Part of a small language model's weights.
Size: 11 layers, width 512, 8 heads of 64, 51M parameters.
Architecture: RMSNorm before each block, rotary positions, capped logits.
Each number is 128 + 32 x the weight over its row's rms, rounded and kept within 0 to 255. Layers, rows and columns count from 0. Numbers have three digits each. The size before them is the row's rms in percent of the matrix's.

# layer 8 attention key, 512x512, rms 0.0567, rows 70-95, columns 0-127
070:101130171172100127111113113163147101113138122177123191115115127113164134071127140148092166122118122124037085129142136172177146138193151105105163059146113095122148128107087137109200094085110143105131062114126166089101137130109165110123142098195110100119135105154141111255119107150161149130098160131192105121112178107130098091155176167133149137125127151155116140196129075124138052153159
070:119104086201142141129146076129134169086118165070188065188078168109141170168089116144148083051122144145138114122124153171148158126149122132122176157161083111154072124158111118121183137122132068136148104123142124092151160090098144140150175153114148202093094117114106154170151135114160132158123182098133138113177164110135174088093128145099140081098092149148142147174122106120121116161111
072:159163133088096123170104146078166115114133147124151140148122169105127186107100098087140135124160076158141162091091152124152117114157147108120121176103139096096201169092158076097148121165129136140151147172116098138126178131123086130156117136115142156115123117142108120096098119186139150099126090133170165118080129134160171127139187162107103135106160093124143137096130173143057164107108
079:141157113085139110137128166158095131103206117144092104186131140153124097099155124145066102113088152109112104139105113116058155123112135104122094099154072131151065130131173127132129095122040104150102105164100169201125128079116133123134141084123093114138182132130111160139109129141125109136146141101112147122180147086162118150111143070104143127116077155073181139107089158132123168133101
070:144131129152093119134079118116181179097147125190173125180075171140165144098077093093142170107132106183124138151172109173140095142119107130119130148085113119153152094148078070119156124107190171121115130103067130134118103165069054071140140195126113096051144097119084097170109164131079081149119069148147207148094136117148133157124131160065128052135101129200061119157125089135040132106167
071:133136153127111119167106115115152150118126143139114098143157169073102053092052075157098094108131160161070113093104148174112135119142117071075101198155121138114160106119131172164192134162089112128149122141127153109149161092101129147091147137124130157137132185106154106177154089131159086101141175108113097136107117136072105126097138165192117122115174170130178083140173131127155179178113
073:148118117110131099092123125112155088096102131165153147116123161096093192141122125099162070133157165135130131099098129152124125154093114137127115099100098171126145123111171093153068100128158169071105078102177076141105101159148102108135123140161148134134110139176161115098082137155073102159145164160149161126079144110094152078172142107109118142145172094102116086147182063174102171150125
085:176115121162102187168142120100078113105162104129143155115103155174110137095106071124105098067109100135089132148126139104093199142123087112148062112200125178102095110168088102143143141135147119133081079173173111106119106146118160154200121106097103100119108166160163124157150165102111101074172145137163140092141118121089126126094124085157171105119100187164155122136126077105133114181180
088:122140193126170100080133118191127120140089142078112114115178100117142151149143080132160098136134124060127175120127135150133158099152143103195083118130160127121119163117098125144111082163134146090126123171167159159124107110174147109132107123088173132171159149122145134143173112190167116087149126118191058158076097132176112115100058064155150170204165109070164160151060174137109182096111
084:158155168118126138161144090111168091120111090110151104146122144133172153140173113051170048150077078161141112093168179120177148136150133130162115131164233165119084120111141128103133101130158185110158117130085065114098160174169092140121131184198136132140144115077170109127112131140153172108131153118090118113154124108127101084129042110086212113059139122162098093163158129150153117187132
087:087078140146152143166124124126160095134130194156157140118176153158122216119111137131087175110155134173100131146087118155100078105144125181120113162061058083166135160146129107093124167098151110113082120127116136127090115180114171079127110197115127096142147110143115118139108128084163153129117085098171164143092107111176139092125137122143096107080163124171109140120110138127120086143188
094:170098075128140129150104106165086151155145061139167146148119058158148124096139130136151121149086100154144173090165126123140131147109116123066160136133105163200179095174152120167098093207129154158128129136179127127137138103133109060137109078125132150124077151173140108089126152146096101094182080170119102116104134085152125117148186073105143158170115090128107133123132084149148150078020
106:156083077107164142116103198093120147129172160089119124112071073153130209184135106161089174123156146115121093086123153183141133144077149141168160136122165096136163155133145162134186173153107113074139125059105082155169156129132122110132099097140140080129103116103184154102183170173152151095071103131184103154187139108165151145103085068134142144129132120137144162109133170178100128065147
097:154141073090118072114108122117128104121184174076156086194177162159145120116122097111173172154118140148169108097075143151129119140097140143125185101132118148162122125114162195116113125107088124131158127038155100168128118099092144140161159154109122083066134117126120085122083228111105115156152104167108045077186164161102138122189100132162140139105129113130106070137146096080123119165093
096:125174145113084135133112088118147104180077143157144142077153144133165184109122149116127077149058128143143091176115126107123101096178175098123087124153084089101111139111077126175145163113135102208136155189153161121166160127080120116149123102124122160145145127111133130188099119151182141192117086136057084142088098086148129046119063144129052175138167180076119150189145159146193214125192
105:127157153146116094176143135122141156145131219144113114053184101114146170137102117118100138112149102137193136165124145101111091135177110133152141075176109114089085158096106147142134137077040174170171180161109158150144161132110160124144082115159091091093101154096122127143174129112102079108106106147127099119122064148143102152104128104160100125130100096088112161084086122137124110115136
112:092161111096137147056115185182123134147137140146103149124120107131151163114107160139109131123096163133103089111116144113119112162132115163201139130142085155131087135172070127149147128182094120176119101167166106141179108108172117080156118111101183120129149176220125135132090105110083116095122111131124105125114142128152098138143183219167136083081084115098126121190102136114084137138136
120:181123087118127145114098140155098133175132091102142135173160082107177104136155118138153136151088166133168195132149095122117122168141149099152152131178166155108205156084123092111084146140099117119154108205081127136149170109081090142140142108113162112166113132163120106097129157174126096154165143086061144092133176164119171100120126124133126208089128104056158097091026057172106145100096
112:149117088116130133160176130128167071140186091120105114100151200141151093143089129158129160184100119120182106104115130118146067065128120119138104095187164111096129164150098159085165093116174083154171139124104128153109096111087155099166144168069215139143095137164109221140127162124137146122139165129153152119161142127081093126107117106095182153145135112111119083155060119089123136121072
114:112126141099158139147134130089167138141118191171160118112118107126142094162112127099100116173127154129176084144103138170118129155133111117121136125119138113140075071151099115081197145072132078086105158242112085179146156138070101148133161164153115117141154114081084121123085133143165098158144099097088142156171148103130154121202150160066127066082152146116126149161121106105168155108174
116:107101092140031146176045162128088097148142071136111090117137091144113151122102172125176126125157100147091123151144150136188116173155122132121101068163150074122083125098078107076132092084100165116121154175142140142170137145101123188160125169112097168106144129091082154116101085069139135161150068090134098053151141085170088155121194120102121097124121122175131176094182149134131171134109
112:135092132158165144119120100083092134065095145120097171143134100193106173154106111207083127119062116198140104100158143126120198086135157104161166102134107143159160133141115067162174105107159178079142093113115096131094163120121150169120153107092084102142189114120115153047148138135122116169074167132078130123172132122129142128167139153169152116174149109189145160175110134186088145086154
106:132102150126089133077155139086085110107082139163155130093156066114082139144155108163119098145157076121115125177141106104115129115156148144106061079098103091134101155138153119209099179046077177114109094166146094147116166175164177101139162129145140111098095112150135162119134108125103102144161110099127118175059077107081145066095159121107102082164160120090126127070149108127174152188173
112:091160215155143102185162116159165103150129098114133116186110120127071134094161129083098136161145179089139143114138142173156101121071151141141107107140122092098123123193102082121087168095181159112067108105153150141156154134115102117135174158181148162102127121108121129115101196117174122142124145086136137104107126099134182134162093137128137132146161068160112148148137056111120104112157
114:162124129106133154188118088131097117135160125074121192140144110100083119142066089127143135112132111092141111148126132093129132098117125174147132176076145134153125071142162156095132100102073130108155120126090086098142153063113088067182138146170136112134152159128163159096121123075160161109149079205155122135161120136142157101150173132127079096101118097089101174162112077146130140145100
119:185058104131110152105184140121155103175162130125149148147122115074099086073103130161160186073177149100125126091158123123108117125088113161135155107056171115142158121115123159172118118163164158064124107127156190107137162143122139125159103060127175165105105075155134148099171084066139142140148111152155172122122134149088080122088128159144164091169127118107125102155137132107068079185107
# layer 8 attention query, 512x512, rms 0.0557, rows 71-95, columns 0-127
071:127117149103105152127121104145176141141129076143106139088063105130091180097099127069072136133062105144151142147124099108109176130043123141127106133122141121101188137151125105109147126136190135132081152185073073146128127129160133110092141073146077099130102114133149101159086124176137087110122104169148164154099126127087148099145150108142106131140107160180115168124130083097150117158123
069:107137173109107116102147101090098122109157047114080141051162158204155116136149161172129057113146088075091157134173091138136147082163111122106046098145142119154107141143145158126074114104160113197151095135145142134106083116141179166098105107104150100131118128165136144090114108109151145155149162123135078155151117106111137147095157130172197154145110156171134120129163122139135126133098
077:108180125121131160119096087104185124128108197090129079091185144099140102119159112077086131136108087151155133136157162182143176086114102124132072124114129106089130162105150147085102172163170163117192141145172116111107122175103170133176062126095159159146093100133130111169146115098143120107098104127123114120100101164157110172058187159108150148079114063086148094135130136089099113178116
083:089115129137098132136075123103094109135136086142069182148107102156073092099148204105111125112066156163138153126143146139094144107114144110129134142160099100123122133092140088170092136104140109126106161185124102146144142134106142163099132116146134147164125140141131117156081123181115154151141201105084145152162152061155115127132084160097095127118120164160141174138151119167107090132113
077:051080149116102117092101082068105128146119089148113094141079132186084118124200112108180169150151130104084150116092159099127158090131091140130196170102115132113106146128175105114115160087128120172129132079080165132113084130135143131129107117114109065157133081204121103094111104090078130142111214117128143071100097136104151102166153124132203073132123135159109114137103144146136039164156
076:047120125107105084129146134124141071173154106125112099149146134124149143182120099146129151174130095071072137057071167127141080138152131110087129141054183155131071113180108138124152077137117091089159127039073175134145108084109103090093208153126159101151155091093133179094116105103128079146152139084121144141168125161129100210121185079162120116164084162126124148174083131125172102103107
080:143163153152129070139090127128142124109123160131094061125077131095119144119074176166122127128132114106142143153103177112150129054128039108121104148134145146028176131144126133082103137164119147124146163146129121153063096121174117135130136102131143111122110149122135114186107095173085159075103110072135074131092102174166114131141135155110112177163068106045144166101077137133118122126148
087:164131094125140082116099167160152134119168167084173130117125130103127101142170097118147099166158108166162099072115149156089170164133160146126102107112136087137116137137081153117149119146116108097121136136135104100098126196113083076084062131134116165137142110094125126166138105097166084106145098128120137084121098127103142132097185058148100157089113115095146158119143188167152123160080
089:102080201121128183119189096127086084156055103108154101122123131147096145122108138150152180112090115083093043153098151168144140092124125122131126135119121146138069119095125134145162149141094105120142115146118157128136055099167147176154092129129087133105103183145109098140150115166111142109133125108140119093143161037188089188179125185174156122140140158140142178116115072129121162126117
093:113145107072123164148177184090096129202156103092108139146128158146104137225132157165135098130127074127101093171134130143115133111118158110083105180107138135121125075167178137118100107119182102124103143123143097149131155081118158178137120163167191181114164118117177118106109154134143118142109159135118136162101122106170101232106163087186140167116107131123127131134051197117122186166074
099:137186151105184150125140135153229125122150130129092111165126163128128108121127136151150077128133106103148145163094093130112145146153090114174103097117129107087123058148081118147046092131120139106058099211147086156151170114136164113130107135167147122134130114120157098110135094162137138088165088098115110126052107181125142161082159077119101175187137124128143135104118166118142131104153
097:091089111119152117146107149126106139151185110161162145115109090190178170163191151128096175167147170134126167150084165146166091117171135153095099080141158077098140091165074140146105112188158082121161090148054089107179140165126082187145135125122115094124129120158155088168105140139142059173132108116122120074126018162137116121143113158086138108115127117136178134076137189105150109114111
112:194152126143146122069132102136135074098154078163120113132162131161152121108117120111185124168077174081124185133155095076144162122102129088102114092113110101137090095104135095191119121112112161096127121140149173081108058106125155092161143109104092104116116095147094070117114109065162145146085110155081133121113120108117129086092127170095104126120119163139176115191186134155147074172137
114:128156072214101054121153164136096109185091119111098164148097113094124102134099068197133140090119137118117146142140148138137180141118165114143105070140219094112218126092136087120069181161146128110116142125153136063081140061164137151117152128166213157157144174123164119142082120127127173227132130064162168120094181155071159070126131158114118128135100190146106122121125079099163167136114
117:109140094151203114196076116128152160148177151133147100081196139155104118134118150100131130054132073124113090056106125058121082132148123109115100166118191136123072114140114205118132114157091098144099163120139140170130144141125184156132164182190151089091175076073139135117117109136091130054145194147129117160174109160102107147111137114115116159126139160089100125140115143147123148095093
119:129172098176087152159177127162131104133186119180089143162110179115148094152171121167186149099125178115158137196112127102179128136132149105128120135124138130119062101107169116102176172167141146125148148220138095167145132133172134146150109077094120028079125147111142085110099070122159123135133146084091100123080160199154140110135093101092086114166085118140144110110111100134084128131099
121:171156141135065129127123120188108121162126106171126147142171042116124098135184120153158071123074136171176081044097133123103117194079110102092107156150174187172152159128075084107149117132084191151079164086114111158117151171095120175109167155075117179148150118177142147157125122181126132133131143098098170099175126082051179097138134160180077155130128137151162134072158076150096147145131
119:146044145076129076144121071176111139114194091163112125163154168147139163151162182097171153121177055118148087129121124133192114070182114126141075125103127091143158096153173156124133065134121131120177123075102120156145098129126125097119144177112197120112154096162154181166111106130177134160161114136160086147143082106158112176158121087113105111072126097116122082196114151101077122076124
118:090116186059138165120146072109124093159177127122116105110174123152169088131220104091107138143142151125110148129121123100125100135084057150124154105152109133150090123132169145147092135147137148196122156149149066160121108193120092090098143123148184137150159121187142156107151130106115102142113109134116121115142074165140106067114167095097081108165118105123076174074098061092136056103184
114:155098092070178131106089154150114121150139088104118131084107118154165126154166135142125095130147116132108119239118107150142101133127127139124158099151151112103185161067131172113066110111105179130171127135156101110073142164108162107123108118136124174126151092145082141137133119102116130132100132126164083069163150101170128159098149147137142181105163086137108133102184167118178145138123
119:089100167133094156119174125131106129142169099140052139130073115149184199199167086145042131143162151095171094193196166104113166098153074122154148094170105120105134164142127148168143075153146116124134164147093092108176070097185160172157060122108122129111156117150112168102131133108156144174112121151143136128121146188168082091115115158158128143117131099149135176196088120152098141143095
115:124119106085180096157116105107190078134152071185135137107123107150111093100146152101144100138105099096033183114093130137153100129059140192140136110159140141150141206137092150154115167085194164100085153181093162094119167135152164105142131122136130093156116128132084101134156111168093162174171140181118160127122094127126124018136124103147140081123172115122101114110166090111150099138136
114:137174129143135099137158094192163126148122110132160167167104072122059094100133131100154135107182136137129213143087139156133149211081129134065120134124106124144138142181143130171084056124108084082085109207100155115106166123150142134101129134156134106109104148089096154126118211113131162126156153103143153136157134090189191068123125156116151107118087121189147141092105114147092101135116
113:194118173073143131103058148171135117145133164111105173120113090136108202106110108116134164104130173075146148125113177110153109105113073147147142127139181091141170175166109114149142155183064198155167142114160175121120084090192085146115099180063188116136132130143113128176139161095183160084125098096146142155110089106126150182153081165112159121098113114094077179110127124125105201127114
120:156139107124174136132130121166116142141075074124117131144128126090147108104146125169126111096118158125165155077203149169114139119117064167106176117197115122135158171107127124117166155153186131071172140099145155123116117181148110185119150035183202149116078115127171099053120138136069148153094169177139163143127187130110132154115156131160165089109164132151113127101111065084138105189135